config = dict(
    num_hidden_layers=12,
    hidden_size=512,
    num_attention_heads=4,
    num_key_value_heads=4,
    head_dim=128,
    intermediate_size=1344,
    vocab_size=37867,
    hidden_act='geglu',
    norm='rmsnorm',
    norm_place='pre',
    norm_eps=1e-05,
    positions='rope',
    rope_theta=10000.0,
    rope_fraction=1.0,
    qk_norm=False,
    attn_scale=0.0884,
    bias='none',
    tie_word_embeddings=True,
    parallel_block=False,
    init='normal',
    init_std_qkv=0.0355,
    init_std_o=0.0,
    init_std_up=0.0355,
    init_std_down=0.0,
    optimizer='adamw',
    learning_rate=0.00122,
    beta1=0.9,
    beta2=0.99,
    weight_decay=0.11,
    lr_head=0.00754,
    max_grad_norm=0.5,
    warmup_steps=383,
    schedule='wsd',
    decay_fraction=0.693,
    decay_shape='linear',
    final_lr_fraction=0.0,
    batch_tokens=131072,
    max_seq_len=384,
    doc_mask=True,
    train_tokens=1026000000,
    max_steps=7828,
    dataset='wikipedia_en',
)
Each number is 200 + 30 x the weight over its row's rms, rounded and kept within 0 to 999. Layers, rows and columns count from 0. The size before them is the row's rms in percent of the matrix's.

# layer 5 attention output (transposed), 512x512, rms 0.0584, rows 304-383, columns 192-223
109,160,213,193,191,159,199,206,142,275,214,209,218,224,207,168,198,207,197,158,239,152,195,217,197,246,221,184,221,170,178,217,193
110,160,202,185,223,219,146,211,247,158,214,196,184,237,206,203,218,183,192,242,209,192,233,218,214,252,206,210,205,169,183,173,269
101,207,251,179,210,211,172,221,198,195,141,192,214,200,192,196,148,188,208,200,225,163,175,167,210,190,214,225,184,194,218,185,207
106,208,166,235,271,224,197,162,192,200,217,218,144,212,221,214,197,220,202,192,187,274,241,217,207,243,241,239,193,213,192,193,196
099,166,188,190,179,197,213,224,180,212,165,237,181,174,207,246,215,172,193,200,200,154,180,150,206,197,173,203,192,221,198,176,239
095,165,189,264,251,165,193,240,219,197,209,215,209,215,170,254,199,203,213,187,171,204,213,184,184,204,222,187,254,233,223,185,227
097,227,215,209,183,231,256,182,211,168,194,210,196,209,222,187,209,205,210,195,138,224,222,245,162,218,213,174,180,202,142,187,194
098,144,231,184,212,211,136,186,167,216,193,178,223,203,201,200,147,218,197,213,223,205,134,193,239,174,234,229,240,217,183,192,195
096,215,198,216,177,208,160,190,174,209,208,221,224,178,198,125,255,194,209,235,192,186,189,218,231,168,206,232,215,147,173,211,210
107,237,128,253,164,244,236,207,228,188,188,186,258,192,246,127,295,170,171,235,216,145,167,178,217,204,196,211,217,127,183,235,212
105,204,170,160,226,223,233,183,145,205,195,95,172,237,214,184,265,223,181,255,233,213,175,189,200,187,149,191,212,154,163,188,185
088,168,222,223,153,206,225,223,208,235,194,254,171,192,212,225,216,169,189,159,156,232,176,245,191,198,228,229,161,189,208,221,220
098,204,186,208,194,203,206,183,193,152,171,208,207,203,177,212,231,152,210,191,154,164,235,205,172,194,265,190,211,167,217,184,170
092,214,240,243,200,184,213,172,183,196,180,162,181,223,239,261,211,231,235,150,163,232,237,198,199,147,180,164,166,186,163,206,182
103,196,177,155,162,155,211,178,195,174,159,165,250,245,227,175,134,145,195,207,227,214,166,235,151,213,191,214,220,150,207,158,194
103,234,223,163,245,197,188,123,206,255,209,207,228,217,248,184,266,213,226,260,204,132,184,224,184,235,179,184,151,169,219,217,212
098,211,158,245,202,216,228,197,207,172,210,238,222,251,188,214,259,132,234,199,141,211,270,178,172,196,236,150,205,213,189,228,188
092,207,164,238,201,203,229,197,201,164,210,200,248,217,211,184,246,218,199,246,169,258,186,159,193,181,236,219,225,168,175,218,180
105,203,242,201,172,208,166,170,242,172,175,271,161,144,236,226,162,160,174,202,223,209,200,198,192,191,183,205,190,213,157,213,199
103,258,205,221,222,260,218,208,208,171,179,183,184,182,194,228,209,275,202,217,153,233,205,197,222,107,250,204,189,171,235,182,173
103,275,176,273,215,254,248,215,185,183,191,198,201,218,249,231,165,205,174,173,164,227,199,226,207,127,272,200,221,186,224,202,203
109,210,238,212,176,199,145,152,162,190,161,224,194,185,210,204,189,196,196,195,176,180,142,162,202,196,219,242,183,174,213,231,223
103,229,209,192,167,225,158,204,160,195,219,234,200,147,209,171,210,191,179,153,255,181,134,194,180,197,186,239,169,184,180,238,257
104,242,197,197,201,229,195,207,187,212,186,250,189,198,225,222,145,240,177,152,202,200,153,231,229,185,184,246,160,189,221,205,211
105,214,238,173,185,210,181,149,222,211,207,179,154,160,237,233,266,169,211,190,241,174,193,209,226,148,200,207,182,185,184,189,222
105,205,249,190,176,198,216,235,266,225,189,200,158,176,170,156,143,207,204,247,229,208,224,226,212,258,149,181,216,236,214,181,206
097,245,213,240,224,180,185,212,168,237,228,208,226,201,148,210,228,185,231,189,217,226,254,194,206,186,227,155,240,218,200,229,251
103,170,216,214,157,208,201,206,253,215,218,200,225,201,207,203,220,213,161,179,214,180,216,182,201,235,220,160,190,239,283,213,186
097,249,135,185,225,203,189,225,219,144,219,205,249,182,205,218,204,235,190,188,221,238,273,196,173,230,231,226,196,212,228,217,201
101,171,161,170,205,186,257,200,225,178,208,193,167,192,195,238,195,227,205,213,184,219,212,176,172,244,188,202,219,221,193,219,135
103,176,221,202,276,175,206,208,159,215,229,189,169,213,186,216,132,226,195,217,210,165,146,250,263,206,152,202,170,237,204,169,216
107,228,212,202,194,169,225,242,219,187,218,183,170,228,192,228,239,190,248,240,202,176,180,192,143,189,184,217,233,221,197,244,235
102,131,163,152,156,200,166,236,273,248,197,232,206,208,222,183,193,206,163,184,201,210,206,192,200,205,156,143,233,254,260,258,247
107,232,165,163,216,167,223,285,174,210,255,220,193,206,181,246,220,284,179,224,232,175,228,206,158,202,222,158,209,194,183,191,252
093,195,179,177,224,189,204,233,191,218,201,212,160,236,164,247,189,196,154,204,245,242,208,226,155,205,203,184,260,252,246,173,220
097,178,175,218,235,159,169,239,180,211,234,137,163,209,172,204,188,239,163,205,221,202,166,187,224,224,196,199,205,242,227,181,216
101,254,230,188,200,202,193,186,184,192,199,193,191,224,232,261,250,238,204,154,224,257,181,231,187,181,200,184,226,180,187,216,205
103,269,175,195,224,233,193,217,186,209,182,238,168,192,223,259,183,254,184,230,231,200,135,184,196,171,214,217,220,177,189,217,180
096,139,232,135,177,150,178,174,201,216,228,202,130,262,187,258,219,211,218,217,176,196,173,211,173,196,245,182,173,276,198,168,245
097,216,149,189,178,212,209,134,236,154,192,210,190,213,210,208,186,182,265,231,185,244,130,207,169,186,230,176,236,205,175,244,244
101,199,201,219,207,213,238,246,202,233,210,188,181,215,177,185,228,211,194,183,230,216,146,237,236,243,148,245,250,215,222,227,195
098,171,140,216,215,195,189,174,179,219,208,221,197,177,188,147,247,167,204,230,194,161,188,186,212,201,205,223,212,180,186,223,218
099,251,208,164,220,184,193,191,204,171,185,153,212,202,190,233,239,145,253,131,219,186,175,155,168,169,214,222,183,171,229,168,231
099,163,208,176,201,187,160,184,198,193,196,201,105,208,243,188,173,192,167,203,154,192,235,193,172,158,211,205,202,215,209,195,241
101,232,153,201,185,182,211,231,156,181,211,185,233,196,216,176,248,182,180,204,201,196,207,176,187,175,225,242,264,152,220,204,208
102,158,214,171,203,163,166,204,192,211,189,219,167,208,191,216,170,172,203,236,176,174,181,182,205,223,171,190,186,219,176,210,200
108,210,171,226,206,232,214,143,226,226,211,210,179,215,220,227,250,184,166,238,163,220,179,199,170,238,220,175,198,196,222,198,198
100,221,196,156,221,192,212,179,196,171,146,201,135,202,220,195,184,244,204,213,242,211,205,238,192,183,213,212,178,177,213,187,164
106,229,227,182,184,197,219,202,192,177,240,203,214,220,217,205,234,164,223,248,243,227,192,267,225,192,212,230,246,198,207,195,216
095,235,225,156,202,171,234,221,205,223,240,206,225,204,234,202,206,215,191,194,179,187,221,270,163,198,246,186,196,187,232,182,196
103,170,189,182,177,216,165,219,264,194,169,141,253,275,176,217,225,156,260,196,224,135,187,163,208,239,193,209,220,141,260,228,247
100,212,205,216,186,210,180,182,205,188,160,204,192,189,221,234,165,193,186,200,213,220,227,180,211,202,203,182,195,216,200,158,179
099,170,204,230,281,221,206,183,210,159,207,160,216,223,202,215,258,228,205,195,184,172,261,182,189,205,151,185,217,144,212,211,179
097,239,192,205,235,189,167,170,198,221,186,180,186,212,204,170,248,222,200,195,158,223,217,231,149,204,225,143,187,196,204,219,188
109,198,175,197,165,200,250,201,242,196,208,200,170,209,218,227,197,168,232,213,196,174,208,227,213,227,143,200,193,186,170,207,196
096,182,225,209,145,222,210,212,193,218,230,213,190,154,207,266,243,182,188,201,147,190,234,262,192,209,190,171,153,221,244,149,173
098,181,197,181,205,143,166,224,229,230,221,182,158,155,186,201,172,232,141,195,234,210,196,214,187,213,199,172,206,273,261,192,215
105,169,185,226,208,207,192,216,174,178,198,161,228,216,120,147,229,203,172,239,196,192,235,170,200,198,212,190,286,191,207,208,182
106,131,188,162,263,198,129,167,229,229,196,237,150,205,179,166,210,176,124,185,235,158,158,202,192,208,187,183,193,178,221,221,209
109,260,195,257,181,197,228,153,227,184,219,228,250,238,232,177,235,218,189,214,162,178,208,196,209,230,214,178,259,215,211,231,153
092,139,214,246,273,221,170,230,203,240,193,192,173,216,177,178,177,213,127,243,203,156,188,212,232,231,178,197,215,222,204,181,218
104,229,173,198,198,223,177,214,220,230,179,163,194,171,203,156,150,233,140,202,219,178,154,196,188,213,171,202,166,186,213,215,210
104,220,202,198,160,194,192,182,229,192,184,206,174,176,221,182,199,183,230,248,219,202,213,216,140,178,216,228,191,161,228,175,195
103,204,152,190,243,161,205,239,185,214,213,239,234,227,183,162,293,168,237,198,243,144,211,205,189,236,168,214,232,169,232,231,257
104,191,239,226,211,196,216,225,208,164,211,179,199,207,191,240,188,230,209,230,163,219,227,172,160,220,202,192,172,227,177,198,175
096,175,189,192,224,161,202,214,226,249,216,168,160,213,177,241,160,227,199,216,183,248,202,254,201,219,214,179,175,244,245,142,163
098,255,188,176,224,220,181,217,191,236,201,224,189,218,256,182,194,217,155,200,239,182,234,187,170,142,144,194,196,181,225,219,188
110,171,258,191,203,254,233,169,234,165,146,200,155,176,189,156,156,163,167,211,224,235,233,214,178,186,184,199,165,254,172,190,173
110,168,251,194,214,210,196,198,218,215,146,176,196,216,154,176,261,202,216,201,218,156,206,201,191,198,159,206,182,186,201,229,183
107,195,126,233,204,195,208,165,221,122,211,175,176,245,181,155,167,208,233,197,190,205,262,231,182,240,220,208,194,200,210,159,255
097,217,192,167,195,228,171,181,173,218,218,222,199,216,158,118,233,170,210,221,235,205,132,215,259,162,170,239,209,190,184,240,225
108,227,137,230,220,234,182,176,185,209,236,206,257,218,216,195,188,248,189,194,214,134,184,134,234,229,166,188,231,152,218,210,197
112,153,147,161,200,185,242,237,131,195,199,170,176,188,193,237,215,204,215,172,196,198,192,158,194,152,146,193,236,221,205,169,218
100,226,214,253,194,203,254,195,195,186,244,133,246,188,194,185,219,216,159,196,211,223,236,218,181,237,234,140,202,192,192,245,175
104,225,248,235,153,184,198,235,182,184,199,176,202,194,194,195,243,197,235,214,182,162,254,182,191,193,179,217,186,172,184,176,226
110,238,255,146,212,218,230,190,205,232,158,231,171,218,215,231,191,207,183,186,211,214,188,176,148,172,256,123,177,233,170,196,182
108,177,139,187,246,198,236,241,178,194,211,312,163,216,185,174,227,236,245,213,160,268,232,199,178,215,211,203,228,187,136,256,194
099,209,231,172,205,188,210,146,173,174,188,217,159,173,182,195,187,233,207,178,210,213,186,251,218,215,179,246,198,213,217,173,180
104,155,167,195,187,171,198,219,186,224,182,233,169,206,199,191,256,221,176,219,169,209,166,169,202,241,195,183,247,238,145,205,167
098,233,215,194,252,195,202,184,215,218,180,209,141,200,217,132,183,177,223,227,258,211,166,183,248,195,170,231,182,177,170,235,192
# layer 5 attention value, 512x512, rms 0.065, rows 305-383, columns 192-223
111,234,198,211,274,197,168,179,198,198,193,252,203,169,227,134,210,195,158,238,153,167,235,145,170,226,136,266,175,237,180,206,175
101,137,200,176,164,219,239,206,156,201,217,251,198,161,180,187,213,224,184,181,151,212,215,196,203,186,178,201,226,228,221,187,201
104,180,225,248,228,191,181,220,237,249,207,205,193,195,226,193,188,166,232,197,192,177,192,167,162,201,235,245,179,179,151,247,149
101,165,192,176,120,198,159,198,190,188,140,182,166,156,212,186,222,278,202,182,195,235,198,207,180,228,239,168,222,187,219,140,182
103,218,174,200,211,180,209,182,216,162,197,230,259,155,231,201,186,186,184,221,172,183,193,205,176,200,170,177,204,250,244,192,224
096,232,181,213,226,199,189,216,183,197,196,186,198,167,220,165,211,199,204,193,175,213,217,185,172,271,199,242,167,256,161,204,181
098,211,222,174,166,202,243,146,150,165,211,215,196,152,227,265,187,206,208,189,201,207,135,191,231,205,184,201,219,163,208,200,195
095,249,230,291,185,208,220,183,176,264,186,187,204,180,224,217,214,219,209,177,183,201,204,218,257,203,178,163,210,161,213,271,228
108,220,199,217,196,213,217,118,260,171,211,192,273,194,227,181,181,218,241,285,176,206,189,195,235,210,197,203,178,185,205,188,196
104,207,234,204,186,208,229,161,205,155,185,145,189,157,184,231,244,226,198,221,244,245,187,180,211,175,175,221,263,173,260,217,187
094,208,189,161,192,179,164,208,176,179,199,255,168,205,217,224,210,211,148,169,155,215,187,212,208,242,212,224,177,195,127,145,183
106,201,151,226,193,185,167,188,182,205,129,196,191,178,189,192,206,213,179,139,179,214,157,194,190,251,196,166,164,170,200,210,220
097,191,196,195,165,166,154,243,193,191,194,203,202,225,228,235,188,159,214,164,221,269,173,217,208,201,188,155,203,175,176,197,262
101,215,196,256,174,228,233,205,229,148,201,168,233,148,144,245,186,170,211,236,205,219,213,189,195,184,130,237,176,188,256,190,176
104,205,258,155,186,178,235,131,187,225,146,171,222,214,183,181,200,207,234,277,164,237,271,135,184,232,176,190,202,206,165,192,152
101,267,141,204,204,247,161,149,226,225,171,176,243,222,221,157,207,206,268,192,216,233,277,143,190,232,202,198,194,154,260,209,160
094,225,271,198,219,192,221,154,258,184,186,237,240,252,231,205,211,210,222,179,191,163,175,230,189,165,220,227,219,203,198,246,235
103,177,177,238,192,211,185,202,262,255,159,213,185,213,205,180,201,196,199,157,195,197,218,177,235,233,241,167,132,196,119,234,197
103,204,224,219,226,167,180,174,201,216,167,207,178,275,177,205,226,188,175,192,252,190,205,199,200,141,201,138,195,204,192,250,228
103,220,226,254,180,205,215,224,254,236,244,229,245,211,196,178,203,207,200,173,134,209,203,252,176,134,200,236,197,229,188,171,192
109,203,176,252,174,184,254,244,213,270,177,170,214,204,184,223,189,166,189,106,145,173,181,247,162,245,254,182,215,216,200,169,220
102,228,171,199,227,229,187,191,207,214,186,245,158,195,198,182,192,201,197,192,146,180,181,212,177,231,226,220,216,206,180,199,205
102,219,253,211,197,201,221,208,240,198,236,238,244,200,224,222,174,186,190,146,220,181,208,211,227,187,217,236,174,228,198,156,169
104,196,170,231,228,248,141,154,223,255,237,162,145,220,229,242,224,250,214,171,251,203,195,168,204,171,211,169,239,191,182,172,256
103,212,165,191,190,173,152,237,217,182,203,214,189,198,191,246,216,141,236,171,213,204,246,130,237,224,192,186,186,177,186,177,221
098,225,212,188,229,186,185,158,180,243,175,199,230,242,234,174,191,166,224,210,264,239,262,211,215,212,234,246,174,195,184,284,223
101,228,222,211,169,228,191,224,230,181,145,168,152,218,198,172,190,198,196,207,159,256,212,174,238,157,213,220,241,222,234,161,198
098,159,209,187,163,228,156,231,210,190,163,206,253,220,236,187,174,214,233,195,228,207,219,182,213,198,207,212,184,260,195,235,170
102,192,125,205,218,202,199,219,192,184,187,139,236,255,165,182,184,129,247,156,142,182,196,200,152,194,199,187,224,211,237,240,193
105,215,206,168,218,168,149,205,195,188,195,151,180,144,186,200,218,189,138,202,208,260,211,169,188,149,165,212,205,160,182,196,217
108,189,151,187,162,226,200,229,140,197,174,219,218,175,210,224,215,170,205,245,166,209,228,179,128,202,210,169,206,191,208,161,165
099,236,199,160,215,213,186,214,184,168,181,211,161,219,214,185,228,194,147,204,252,253,218,202,233,186,228,169,183,192,219,179,211
107,226,201,199,227,179,171,209,169,197,179,201,162,250,244,213,196,183,166,231,163,157,198,184,223,197,216,245,164,228,178,239,228
094,227,223,218,252,218,216,185,243,171,195,225,170,194,187,221,209,191,186,171,253,192,248,165,213,158,206,182,202,202,202,180,233
095,170,176,217,247,227,174,241,243,129,229,175,204,213,196,201,193,195,228,243,185,181,216,196,128,132,189,221,225,192,195,169,237
100,217,219,223,257,204,255,222,191,163,197,240,190,220,217,198,175,204,235,202,208,206,198,250,156,197,150,249,216,230,235,147,203
101,160,196,215,226,204,214,219,187,212,199,246,133,222,166,216,166,183,111,171,179,180,120,244,165,194,222,182,190,204,192,240,252
095,168,217,158,183,214,191,216,189,173,213,181,108,240,199,231,233,195,223,218,135,239,245,162,184,190,231,232,196,160,250,190,193
096,190,189,172,225,173,211,229,187,148,163,204,189,232,210,186,202,175,235,281,157,221,215,186,183,177,207,230,174,178,133,219,190
100,219,203,225,196,186,182,179,259,204,227,186,178,193,218,182,179,202,246,189,186,193,227,233,168,161,185,260,228,174,185,186,243
097,186,205,220,221,176,169,133,176,231,149,181,232,239,230,192,147,193,227,220,182,183,186,187,180,185,188,231,199,177,182,221,163
097,163,152,233,156,184,218,194,155,177,190,151,192,157,156,206,171,198,233,174,241,224,210,199,216,216,186,152,203,172,180,168,214
098,167,232,201,216,210,251,192,177,218,198,211,240,218,216,172,236,231,176,219,176,209,244,192,156,170,234,234,206,255,229,200,211
100,233,198,201,171,162,215,198,213,204,227,197,207,242,166,195,189,140,227,256,214,184,191,158,233,167,153,155,198,212,223,230,177
099,156,150,179,218,246,257,209,175,216,214,198,208,196,159,253,225,170,198,217,154,128,142,163,203,260,200,143,233,240,241,182,160
113,216,204,215,225,206,145,131,218,190,159,210,165,173,267,199,187,178,223,173,198,255,219,189,132,253,185,157,213,182,181,175,185
101,166,197,204,184,197,213,266,183,167,174,194,155,221,151,203,232,161,238,154,248,210,210,138,215,209,188,196,201,160,165,234,173
105,263,216,201,232,216,212,246,186,217,206,215,198,178,195,252,226,205,204,203,177,169,205,183,196,214,188,158,198,256,206,217,229
093,213,192,178,194,222,217,142,218,196,230,196,184,215,215,167,170,223,177,228,182,230,237,238,191,142,176,150,186,301,260,162,147
101,180,190,149,186,159,202,153,202,178,199,149,233,225,155,192,199,193,218,173,187,156,204,208,200,218,108,219,236,208,261,159,231
101,184,229,197,172,203,225,219,211,175,197,232,285,188,211,193,227,228,200,170,233,204,229,243,212,236,225,191,227,214,222,181,200
097,185,170,224,199,171,179,195,229,203,175,219,220,232,164,188,242,251,213,219,215,190,123,185,184,219,182,165,233,228,197,293,198
097,218,253,192,248,260,201,187,153,231,227,166,215,221,199,202,201,229,197,252,250,218,263,188,148,188,304,247,169,227,164,221,227
105,178,184,190,224,203,139,191,176,197,208,187,199,170,238,216,217,208,222,154,189,192,231,166,257,197,199,207,191,170,190,151,218
095,171,223,231,211,151,144,209,224,188,189,196,184,223,241,171,179,261,162,162,200,202,226,203,194,199,238,198,177,168,190,174,198
099,190,190,203,281,227,175,232,185,149,197,205,152,224,161,234,201,261,181,202,233,210,239,203,204,206,237,169,216,197,175,222,258
104,202,154,240,203,200,197,181,220,193,185,172,244,242,171,186,178,184,191,214,231,138,185,181,157,201,222,169,236,249,261,205,221
102,202,140,187,237,216,182,147,208,161,191,191,184,196,221,151,188,201,204,234,190,219,172,202,147,215,210,228,173,185,184,208,205
108,210,246,204,203,196,219,207,188,196,220,171,221,235,221,182,184,187,201,176,135,213,215,231,150,131,197,177,204,209,185,155,202
091,153,161,204,204,201,236,159,266,224,210,222,192,185,213,207,158,213,138,235,248,213,200,165,168,166,183,256,172,150,198,256,224
105,192,175,186,268,236,223,187,226,181,204,208,165,193,182,120,182,178,188,255,256,214,217,203,225,181,221,228,158,154,167,208,213
103,172,228,207,147,204,237,214,176,184,157,240,230,219,127,166,183,179,211,207,193,187,204,193,198,213,195,175,219,195,205,201,202
102,227,172,191,184,198,234,232,241,175,178,184,225,196,188,157,153,219,232,259,249,182,203,193,195,224,218,172,209,204,229,206,225
104,152,218,162,151,161,199,279,210,184,225,207,207,128,183,213,220,232,157,167,165,184,235,174,189,120,229,219,177,239,179,208,182
096,149,177,194,250,200,165,252,201,151,248,178,172,188,172,252,197,210,197,192,246,191,206,173,189,170,192,153,167,224,179,200,244
100,213,212,188,163,212,252,242,222,255,201,218,196,177,171,245,189,219,206,171,250,222,152,184,231,211,187,188,249,224,258,205,170
109,202,190,176,178,247,144,246,250,233,233,175,208,224,189,249,205,159,166,183,193,219,246,197,192,239,244,243,165,206,180,195,195
105,226,199,184,185,187,174,135,234,193,142,171,143,200,207,169,225,230,206,208,207,194,243,213,206,236,221,155,184,169,225,198,225
104,219,216,196,199,220,231,245,208,177,159,183,260,221,195,161,264,180,250,212,226,206,213,159,248,252,220,244,220,163,166,230,230
101,207,199,187,190,186,227,133,215,229,263,188,183,201,170,204,214,217,254,233,189,203,171,215,224,202,197,168,229,149,204,215,173
105,222,192,163,221,164,215,151,168,209,193,150,247,160,192,180,172,238,190,206,208,209,193,232,235,219,198,265,192,196,181,214,197
110,203,183,181,174,169,208,184,198,168,220,183,196,233,156,176,164,246,215,248,270,234,184,238,212,149,196,194,245,152,301,225,210
099,240,271,231,214,162,159,190,225,154,242,171,243,244,206,185,192,175,188,242,191,234,213,161,197,156,188,184,169,211,190,153,165
103,195,188,200,171,177,203,223,189,250,194,198,194,191,194,156,217,244,196,235,185,177,230,132,249,145,213,211,174,179,201,147,221
110,161,217,184,216,232,197,225,187,238,148,211,205,223,202,228,190,194,163,176,248,230,205,205,203,251,243,175,232,238,192,162,187
108,236,226,189,247,176,213,150,175,198,208,211,218,241,274,175,215,146,196,216,202,180,211,194,188,130,249,234,174,211,163,283,198
101,193,188,241,228,174,199,213,168,237,228,197,190,176,155,156,228,269,198,111,193,150,171,248,172,128,206,182,191,233,170,188,225
100,180,185,204,227,254,217,225,203,191,192,220,204,179,241,196,231,245,188,204,203,198,159,141,235,220,234,185,207,186,222,252,224
100,203,202,211,255,113,199,210,225,212,208,266,196,195,157,220,189,149,245,205,257,217,184,180,224,138,178,184,188,181,174,165,204
# layer 5 attention query, 512x512, rms 0.0619, rows 384-411, columns 192-223
114,225,195,173,249,168,188,185,206,225,250,214,170,183,188,175,200,167,207,208,202,224,193,255,181,200,245,179,192,170,216,232,221
105,218,219,207,215,199,173,168,208,199,225,211,178,209,221,203,207,227,248,201,160,244,187,190,196,189,198,222,182,187,241,214,155
089,128,211,253,191,188,180,204,236,237,218,184,222,247,124,209,226,185,185,188,230,200,219,250,175,203,188,189,176,218,231,230,239
093,163,156,208,175,199,217,251,184,147,200,218,263,186,242,203,156,212,183,210,176,198,245,139,180,186,171,191,227,196,178,169,200
103,167,190,200,181,177,182,205,193,184,216,226,192,190,164,220,204,218,202,186,144,209,213,218,230,256,204,201,186,202,149,184,197
089,248,135,213,222,175,135,197,198,180,211,221,181,197,175,159,156,215,215,204,231,174,195,195,250,214,222,164,190,184,194,261,200
102,225,237,234,227,180,198,213,233,273,163,166,168,250,197,220,191,152,220,216,182,156,175,183,194,165,159,202,189,257,231,201,211
093,236,205,160,211,197,213,215,180,200,264,214,142,189,184,191,238,216,235,174,223,211,132,249,229,222,223,153,216,203,176,226,191
086,188,201,218,215,170,215,185,187,199,187,211,230,203,203,215,194,170,178,191,198,139,242,127,208,208,194,233,194,196,169,145,148
095,214,205,170,181,184,216,180,208,181,194,212,259,177,218,244,183,190,256,198,220,194,290,206,150,174,154,201,228,237,233,134,210
091,222,190,210,253,165,166,240,190,212,234,249,190,215,154,175,213,179,143,151,247,222,183,219,221,211,216,113,218,162,157,234,240
094,254,162,191,247,183,214,232,167,185,192,223,236,160,157,192,150,218,191,152,208,191,186,186,230,192,193,150,237,244,147,183,235
090,174,221,229,163,192,185,222,223,262,188,204,229,220,186,148,230,217,227,229,202,198,217,208,195,187,172,212,194,207,232,251,195
079,203,178,219,213,172,193,220,206,185,235,145,170,179,203,205,162,205,172,140,190,184,213,218,247,240,170,195,200,169,180,190,252
096,236,194,195,273,115,182,239,178,185,275,244,167,165,187,172,199,208,172,169,231,197,139,221,216,216,231,152,178,178,163,217,170
098,240,230,195,216,191,170,220,251,169,201,202,161,204,174,182,224,229,197,184,215,176,150,218,197,242,223,196,142,182,192,250,264
097,187,235,184,181,232,180,206,235,200,193,176,222,204,190,187,196,181,209,192,190,184,213,183,197,174,180,208,201,207,246,175,232
082,162,260,184,196,188,180,180,206,256,200,175,175,182,148,143,194,173,143,188,188,166,205,192,214,209,227,186,196,242,235,191,168
094,226,208,188,163,218,259,172,223,176,181,232,257,143,234,237,189,198,203,218,172,163,218,232,171,232,174,222,190,175,187,140,186
101,203,173,199,242,156,167,257,180,188,232,209,176,181,177,209,177,207,170,151,227,168,172,196,205,221,249,161,185,169,174,222,223
094,173,163,186,201,106,190,212,197,218,206,221,206,167,167,201,207,161,163,183,193,198,161,219,213,185,206,159,217,198,151,199,206
088,224,241,179,193,228,214,220,249,186,292,253,188,243,158,207,147,152,158,193,171,204,169,202,265,213,189,212,240,179,150,211,201
094,152,239,195,192,242,196,160,192,216,182,240,239,202,165,234,192,219,236,243,194,214,213,189,216,204,234,258,177,218,206,170,238
099,182,221,195,229,169,222,138,235,173,221,190,206,250,218,223,196,169,180,224,177,220,181,245,154,205,174,224,165,221,146,192,253
087,234,180,179,188,192,165,177,173,137,168,222,194,200,240,171,221,183,231,218,212,209,158,204,179,227,207,196,223,162,167,153,186
086,182,233,217,178,197,191,135,209,254,183,239,176,206,191,166,167,174,177,202,211,214,240,206,188,232,182,196,209,173,185,207,206
100,153,156,185,214,142,198,177,214,246,204,193,192,217,188,169,141,152,205,183,206,197,210,244,200,206,195,198,164,166,237,202,209
106,225,218,242,189,177,224,179,204,227,145,192,195,171,174,216,243,156,272,207,211,245,211,194,173,182,184,229,215,238,146,216,194
# layer 5 attention key, 512x512, rms 0.0626, rows 384-410, columns 192-223
120,216,190,165,246,199,176,190,192,182,196,221,192,237,133,169,143,167,195,222,174,152,208,195,267,200,195,191,160,167,204,215,246
105,202,187,145,277,205,190,179,186,176,258,197,200,197,123,178,150,186,190,235,192,183,201,221,227,174,228,192,187,194,156,171,200
097,219,177,207,209,228,176,202,173,217,148,231,186,223,267,206,188,199,216,178,215,223,156,171,127,168,187,240,194,187,190,211,174
091,208,228,198,201,198,156,221,180,220,184,203,168,234,177,239,265,254,199,164,254,233,191,193,174,206,199,178,213,164,213,176,134
093,188,224,209,229,209,167,203,236,189,235,178,246,132,211,195,203,205,202,200,198,234,211,203,230,185,201,209,157,195,234,202,187
091,217,255,219,203,272,178,251,213,173,179,243,212,208,195,182,225,231,156,204,218,154,180,217,221,193,161,185,196,219,209,217,244
095,180,161,189,240,225,218,204,202,224,268,156,189,220,200,163,178,153,224,209,175,189,188,228,222,211,246,194,202,197,175,195,185
095,160,229,198,215,214,196,169,207,213,183,204,192,224,181,159,204,195,190,220,189,163,232,245,234,183,193,200,176,176,217,200,209
079,197,199,234,174,188,155,182,186,188,174,183,184,229,236,201,177,212,207,199,262,177,231,167,191,224,200,200,227,198,207,218,204
090,184,160,182,219,171,248,223,152,270,196,210,173,229,171,191,215,170,169,224,227,213,246,209,202,184,258,223,128,197,172,179,165
090,250,238,150,223,245,184,191,190,183,171,217,153,207,165,201,176,214,192,223,163,179,229,227,210,187,179,198,235,199,243,233,211
107,170,188,181,167,189,164,205,250,178,141,185,160,278,210,179,172,233,177,172,214,186,211,185,220,215,219,220,229,162,179,223,228
094,197,176,184,203,208,209,250,151,227,217,231,181,167,212,151,160,160,192,219,190,257,193,237,200,240,274,182,175,211,190,150,205
091,188,217,163,214,173,245,195,183,246,203,271,218,231,205,140,223,219,180,207,214,190,202,208,196,221,209,140,177,206,203,178,212
074,200,169,199,207,188,170,206,166,207,159,218,193,187,164,212,173,248,223,226,168,191,238,219,154,195,175,221,218,172,226,186,203
074,188,183,189,242,233,250,207,202,190,228,198,205,230,165,195,210,199,228,264,151,202,236,238,210,204,193,186,253,175,261,180,201
084,198,219,211,186,252,253,215,217,227,188,230,224,198,208,222,201,152,165,183,185,233,201,187,229,185,172,182,184,256,215,207,162
100,189,159,269,246,167,176,231,168,160,183,221,237,211,216,218,241,183,209,176,233,196,174,147,135,189,219,192,182,204,211,181,215
083,223,221,186,204,180,242,242,244,200,224,222,198,233,193,228,188,174,153,207,173,224,196,259,247,213,201,125,159,255,222,195,206
081,182,174,206,194,201,171,171,237,169,187,165,172,206,165,174,190,238,259,212,197,153,202,192,170,202,208,192,202,192,204,211,231
107,202,168,221,200,210,161,208,221,181,202,243,187,190,179,167,205,182,196,175,190,200,202,212,161,198,174,219,245,213,184,204,171
074,218,173,177,225,201,207,230,189,206,226,208,206,222,175,193,170,219,198,194,223,206,201,239,205,186,188,194,187,193,206,170,235
073,193,187,213,189,219,207,224,169,138,191,187,184,225,211,216,233,171,181,187,171,215,163,209,196,214,199,183,193,204,147,198,198
099,226,222,161,216,167,195,271,193,233,209,229,187,234,190,196,215,189,209,254,197,214,239,151,185,193,223,205,197,203,223,204,245
100,236,179,177,191,244,243,215,221,230,171,257,162,164,182,183,222,176,202,188,179,165,205,225,177,198,191,210,209,215,210,238,195
082,172,179,226,182,125,227,233,203,152,176,192,212,227,195,218,261,177,215,212,167,198,174,172,202,235,204,234,173,214,177,209,187
085,240,158,267,213,189,186,187,194,164,216,198,255,190,206,214,242,235,212,221,230,197,213,143,163,205,175,238,156,238,228,228,195